{"num_attention_heads": 5, "intermediate_size": 832, "norm": "rmsnorm", "rope_theta": 434000.0, "rope_fraction": 1.0, "init_std_o": 0.00697, "max_seq_len": 256, "dataset": "wikipedia_en"}
Each number is 128 + 32 x the weight over the matrix's rms, rounded and kept within 0 to 255. Layers, rows and columns count from 0. Numbers have three digits each.

# layer 5 MLP gate, 832x320, rms 0.118, rows 57-83, columns 240-319
072169114205081101134112085105155145110132162115131153080131080233173124129130088165134132157154134146108184111118150170124105153135113099143082192176117120083125131098081075074095138090151103138125153131134127125073117119135087136076145145
125147164102087116104112155119060090092137119110151100136134154099107166167111139154152133110137160102125173160158106119165124120155201120137106198140097133116173084132128149150155154097144170128108157140129113130098182106172176169093142162
071116173142112131112138154115121140116155117138112156144151132195145123086119092138120180121109136123098132126108163112140132150108127160148048141118095055167167159116079093170156108067102116185122123151149094173138178149087152130129178128
053147136151200147156175096121123119122159177129097148156127075145139087112143125186115124141082097180139162095154115129146141133082059101079078160153224119147139148114075128118110143147118104104138081172175090074154163125119151190160116120
045148163144117097160143071145126159146121153142113162182158133135186113069160145193125133055105164078139130123139091127067125091147110170155096147213116113145108104120130088125164157087066136144149094129134184100139224103148167083112149226
140172049161141113117154156086137128065093142117147191094171129151121148096137138175097138096145177164160182106107179147161169222131139112054119115142170105121119063159162115086125152100098180154101175121126104098139187123137194202161123118
126139223058131150149120077132108171132113072109159175108108115127131176113066123099152173128167151163141164114160137150144165137122101174139112133122156145150157100182143125121184117116159133177132165165158117095117158122088140097138106138
090104154136130123133172073178189173103124157117079155162111148193096084147126140128148131160101177140151111086121128149155173185142159165153138131153158128079118104109142095140152090125155145079150135114117178142072123160118168144156122036
121142188144131149116136137116113085084152138082150148113162150111178132136092161113119117161215116189087109138114209116079106097131093130115145161178104063100110136094097093148148091106170158160168110112148134114100117082087093148131137058
072102133114115029077135167136144104119114126116098104160187116087158107125097129146098125188192053147187147161141096144142055131178103150140159102151132162074119121122176203161137080178083101052165116125157114073121155161167159093173182128
162178108178095097118100147200143147084147190123113116100156138149120077188137055155177144158137100180088118085083165162115159139189159181085079129128174124189132126116078114206091135134127080110117159125104175127099124135071148147112073107
065111200197099164129115136089123085131088107086056127091184140143171103149109160142142200188148194153058099092145150207186107117104163147083096081117137092091103109128144161116191152108106166146139126164061091075097098117137105137171142069
099080175132123113114138102117153099097085152176165127130133139149155187161109099154113116125128130162122146154098138081117095159112142139143108172151135128142180131128084144129163099063137119192144145117097162104141148159155153124157132149
126136108133123113116118143147153145110149135135159127084038150164128142194163102101126165093210169122126161096102178145113143091174143140094132101089101127138166138158081109193141130105092122154111077098153101155113126160084161127109102175
126100084152112141155139147075134134108131149138164151138077139141144157154172189115090139118106129153094072142139069078119135116164101117122119081132116145124183119104148131110092112121099135125172141204086161131123117089109080163102162099
152136147118175148125193111141144125159126143112142089140082118126129110154155181124171155047115115194121159134142116131167153077154159142172186119114136142126096105119104190141131162079095088181106112123128162202139162090180210112193118155
191145145126175074130167127140122187167117124140061139155058122139094169128186112093111117102075103106113142144117175116189071207125148095080141120140127075136095102140106145140196085073166119059155192153096121105107194182123107165103168169
154165122125084118069126095124142090141139144070071125160117120095126133122113069115186165167094140126064102121115169110175212122163108135083120185139064121139138097133118129141120138174148120101142134126139074149121176126178124132095077133
084154147147131144129182096091119117115101151147167134154172170136141159056134151178111179134148166119128134120101216127099107171205168120103130138120118094080104117111124106182145075149166092148155090108140145092127053150090145146152104144
109130085102117079180109098141152088157074153190068212139105145103124116073099192119116130144137086122073093130110154098098160082164123148099068122121147141095117128114144163158124111128201114134171159136129161145149097081159061063153116095
125121137116179098113125106099132172125139081095112109099111054098152143104158199131128123061127157170110094104138112157146131107139102128219183146191134072166127131143142147183145128153111119121144167091118117135116155126159117149128167112
133138143146158103076153159128079120097081183202121134175179142155152145152128164062157173088175156110156184110173086127162075133111154110157115077186136138161147141148137149160182171109122082163158175098213139121133140146100155115139117137
142110059094098087105088125130152149156163154174095110138102114116163096098089094164095131148103152109117142190109150057117158153071174137152150165106190090153096115111083067141132168089139127160153117068121130151162126162119141140114124073
153099157153140141149147124098119089088110150088139163165135174119092137153137084134119130130138125169104210090140141168161143155098126127083201130147101159107166137097116179115127127132158092127190088104099086154144106194093164106116118139
112191096101118084110183063140118142090165177154104136142124123100130106134168134122116117106109102110138142162119086041051141135094155105173146134081136138102151190186106115117138134157133160153165152036106115177097114121134107155163121146
140156142110103123141113108168133192090122149073158137138089092132185105124181112175087088078153137106114155137083091103228105100093095106165105164200041207158093135152124119150124099161077172158162138136133154146161137132133084164132140114
154183124066060106097102109117159140101132163134161106172144149112121110198121130040105165138181144089093109144119107117206104106150200078194144152069143151131152151118121091094167148137155120096126135091113082103144119134081184168078185182
# layer 5 MLP up, 832x320, rms 0.126, rows 57-83, columns 240-319
192135147101135114170124144100153163165154135118119155154152129084152135149148102137099202148100081145125100121151154124133149136156154193123177126099097099158125084138110131104141098133131094171139161123206145147114122157116109197075099177
206141122155078137055107156162112066131145095109149131104162150108160154090111086169212146097118078096104155111132105129155124076162123088146075130174149173123127102177085075166118198133128116118143181144128072143121138150159184136168170147
218141106121150139142120123180130147103121158111123107101094122083119136158117129124107142115109129142100156094116110103153146094129138113162094138133122198142144093073144078138122101152098155123122076117089116113161174106187133097097102119
140129115106116051163115105116144104095143121144085140115126167133110095086134135127094134143098147121098100106140121185131167136148097122160148163160028142117095128175132120143081182122143180071141166128083177124100122089183114136113096140
148086095065148076073140121122114131122082142166095104206155129080164138166079154114157118119089151093155168073117105139110123134179115099107182056173119147183125133094151128164192121108130154155146144145134107111180135092149079140108207096
105149106115090170076141120091089117139151156105144136143078099129142096097156217118102129081100120070110097071147125159142084126125199149089124061209097168149135157101100101113131119093167095122096129120132146139106048134105082114097054171
120121139124117158163102110127078127117135062134133159127138101135090196135074158094119133059148132117136106140150100111146176131126119145161118108131133113090139062160157111130067158149173135152134159134128150097080154151119139141115146141
086096095151130145103117165125175157100099122089122162143145100220113139076065179088153130136084103122134126088122069110121143159119099173153192177178112104159116131158120155111193142118081112120116075130155144130125092111116109148092137127
114143068131132154083153160159101148068122122135152097120176141062142102165137101144092125088142165195160101088102118148116114119107087138101099123088134122091119076150078118202082159162093113119124125087153155084117135114116154152129179121
087105107121141130117143151183119165141097204151087154116182107110081108104119128081210071103133156116183105176154109123096152175137133048098172107136124138193119088127148168151129160139170130096109179214105144114081148144122148120173105114
166170134102085140128154115055112122081113143088121110109130097130140174147136127113131192134087145092168123181161130117072140129072093084091162141101105123133116164160135144087100145076149177082110088128171095098119113153119084121127142089
091173145166073113137135178147130062162099129146078141142119133111103133143175111135142101116121142223126093098126084167105158102066160083089135050045147066132029124126189168110148082102083122119123126110172180106072174102177184145120102113
096163112110145188150122135153098115087118162107120106132193184190128135154111105173109129162160117115060122128101089115117147091124066102093144141100084154085098139104145101143148159095060180093118111112118119105113142119127176150145114102
155141120127064159119062166122111172110121117106169159119151076161125136152164137117141131155166112115139139098120108091148107142092110141109139173159178118106082096095149110146068155163081125120104090132054077153075133122056184128146120086
091089178129163137058074140097149128141140095174105143149129118058122108120134098153161073163099200078106101129112133096137107124126077122067144130173105158094154079130111124162136156190135155054122169101107157093070230134055087136160148148
161126175122133146144204126124115124143165116054112096078063105222112178150145132113144174231119108140166085147153191188119192134124093220116193152137137160142099130104129119092144143126140121144145111148096078175116160158140136112134131074
082124123110085116126086075111130119113214152137141046115147172028166116139114165218155145110126090109119118120105110159118155089209091175153146091113074174116157106129140137190132093169109108152159142177131101095147172081126147128151073151
086166129087133120135117070122101142115103094131125134141129138096103131185087148142125114124180096144169111106133140109107140105124123094096158121105108129139079113141113105166090076084157111078140053164104072118114157095169094109139122157
128146114130089079148122121095113113123100151115144138127092182102063125137109119164106146175112059110151185179140132127100146168090161126107132142196132128134111137165097140172179138170098128141140090128196146103139108133111167101095178163
102119148142070072128098137129097156141086138146124139184097135107184138153170104129147060141108132123114157120120108121125160104117179132148134105085139107130092115148170132172104143124166114135101099114107109152128110110111101096092131143
135147164120107135126126150146071184149123174146074140137100120101107159092120100207132146132173158113079113142108094102162202103052112168112105088145152176070108103083090110129067052129125169092173117133150081123183100138087121132123162159
094138156142095115188170085134161161137207114124192127153072142085114082110188066156091136118103113148134142166064154079142123126137067126140085130139099180078152202166160078143080145158124196130099095201095107113154145154139106130104117142
158135165156169095164122076165144083139106086157135144149062141121134137051085101144110047141101131157160102140148109172130076151120125174083112139168114127108144136124083160108134106092120155171139165139061178091138122109100202108159157167
107122197102167161166132132111157098147128128119152124153105116153177144114142096093138095093174170094117092055109133121155174154169121125101171120171131112101127173123051136081133133134136111147116160136083119141133121100092160083090203175
143098049061145118120067140141142138157140105111111153160189138143143135127124140153133103164197140116137145153157158155164081095168095100101150135158112160082195143111063165203104162137158071166171116162153140100086125097172122115128128106
094132115156186082145148191144118072130116033090078161139096159124131179173019104077105120143092163143074132138104121142121100078127146144079197138089149080144135114131163163171167176107108124085131107120117078099110113152112066111125150113
091101159207121110131163090104148124086170081151123081103103129123164122134091102153119113101169083142164138136144148138137108170097146148138151092126076153072079173130123068140097188078110162123160131096093145090127134172100117098064102155
# layer 5 MLP down (transposed), 832x320, rms 0.0736, rows 57-83, columns 240-319
090078095141178139107105096169136157161131098162104128127112151194109126153139137131136136181160162138153110099132074170101101084139131190126101114143121138119085136082169119113105174132144137181084116127090162122118128147085119145105160133
186165131127153158140097048128065137157134136142220138123191076129099110153160133113106128092142086136144162113216159109149190090092181167112088130137117075108071129124147067153150138104144166134070128117106091155066156112173122075060136142
144120144105092131156151173144158140159072130148146074133137087116135134141074158102167089131133149167143133131127091120129148100167144077148157166184165178108143095079108099106163105162090151130101167114033133126116099095190168095165025169
183157130103129071161085090117145115060154096144064094116138175133121143085061139116082080029149214153124104126163125137084150148097091078136133103222128164081062123208113111157133188099116109145134149109143095132076082098090129140105080109
128143127180129074144168146124115147135095136131110170110117112100157086158113200124169181072100151135147132141133111132173104085136155114122113104107186141152116134107133163161137145094123125126209172164133073157164133107092091122109122116
138122115125108146128143189160133143140061110109106172120174111143194160135143118103091115086146179123133142107145112176119125140203149086058145107137157174093155159143178106092125122106104147161143094101201087109096108146151065185136125155
142132178132130172157101081140108156072200098134150137139135065059095118156075122105148164111136155085177122146144147145146211134127118200120101152080150126168151108154187125144121169188085149114164131163182133121142191135086109183068166102
111097065069128127108071132167148228123120148125143126169126061169083129166067095105136182085131089103172125096134067107136158141110082123102092125141159143136135132086169125129128166126171126178068106143164177109113146132060050130186178138
117108062162139138224102080098104118098143155164173127115176102117168138133122087177155111153103120144127087133103101177107172138116146120168113130091109084115077105137090151153097132159140156113109099080122138144194141127147151197136093134
115090095050160096199139108146156103157117174115156179075125110068145080204096162127067081098111126175149093125148128151171105129116096107107105160193121168166098102098171168147118159114121091134117167099145121157132119091135162160203149192
156121110111078139078157123095134111112104082117090106137146073140172142150145145098068188146077109119149141125134095122101162107104129073128167123097132078091091081154146177103105138108085211095137112111199100104115122151124090141107146108
131130114165128080107111127107149112073109153090101141122106190131095102131159156135175157151072123187147179182100186125138115150148070122141063157155142102107190120096068166079098096096030152142068205170144143140116128180106083134162156190
088121124102084191123084112141153116114073157070151163133139146163129130165087177158088099137101083110127073134087163151134169126098149106147167174111115126057167105104091132103176052079140112135155153132134126121124153163201148136132176125
086175150120057133136093103152095126089102161122082100170124120141099102065190139208157085148101158142125063154174126078129116109103119088125123153181109115167048093106157106184136133115144101127139167115165120134142087122149180074124162138
116099049152162058144115155077175108091095134116153116181165108112060059158182148089114113178100125070107109100164099202180067110143163153114189137113185170081069121085105121160135119141144146130139121100089138114186086087172211176083108139
146090151104144157107104132157166155102143155066161057133105149159137095111099147110101151106087160122145122115090123150125165094184138132094121122161156145113158182160102123142121117128191142143101107079123141107103144138139108109152116111
088116119111116051098171089151093067146172153111168065169111151125196135100135119167137144121135149119141114127084089172092088109136164120126076074107127101124130154215118128080107080122117110124160223178121127132009150205112143165122078178
128114133124128123116214062150145114186118140188140157166177109150126097116147156117153108129119134147158118134104163157179159121115127076157157113085087131105095125094090131112181107137084111105114089147175116122106160116138134127157085080
111178146101093113101148137125134113039100165110108107118045201139110099100163111173128124215123112104129218146141187141152200108168190174041149112151117157090162137186077110118130122155135140154185032097209113105109089074117120151080159178
106129104114112124157130113121181129133100112155103095142056134126132040085116172135066155124162143125054105142176167178144170082162164158116072075125156189130113150157203145097146122096228138069129078124128138147076146091122099149183114129
120150129152091097132142105111097124082169107137104079096163102150147123153140142141120085120086122134111156177167128139172104158096147156120140142117136103118208142071129156121161200124186154129065134121120128113091136134164199120062165089
137157097076086109143138117064122158132110112125141139167152124155095186125135136113173137195137185176110146206139135114215132141177091114081111137097170128136117224118069153140155098169185095108160171137108189132073158126105143175114118142
156095072066148155136106131096113131121109122240130126177046185176173078042115154112134120089050113180162121151116094131105160177165118142113126091093090144058172094171148163077055124078087143180121111127060119110137114152039178109125087114
146121130133099144147116106088170148152139091167125093124146085154124113120153148109086104127116123149129134105106112160147132158082115173068100102193084136147145171100092173107109156121119091079120143072103154111103105092081194089109123140
146129132132090082118113160124158061160135124124144112172172089112088175146052078094106195134073135096165079133118203087160092132136154133146076104112120103122173083151123100119135163101114057127130113149105135096137132136132099162113133129
075135178059173135150101109166104115104148125108082131104147088144087188095092113095116187136154156096117170155146097107129115129143206190146121140158151202124094126115145083106145130117130101087109089126102162152182137152093123088111138090
109146093186088143148160119171154103101093125052109165154172139078135196170096143199154075130114078114178133143082163116095111139102049074121132098189132144114114196137144074155183103187135166130120202124172133147164096102147134090118102120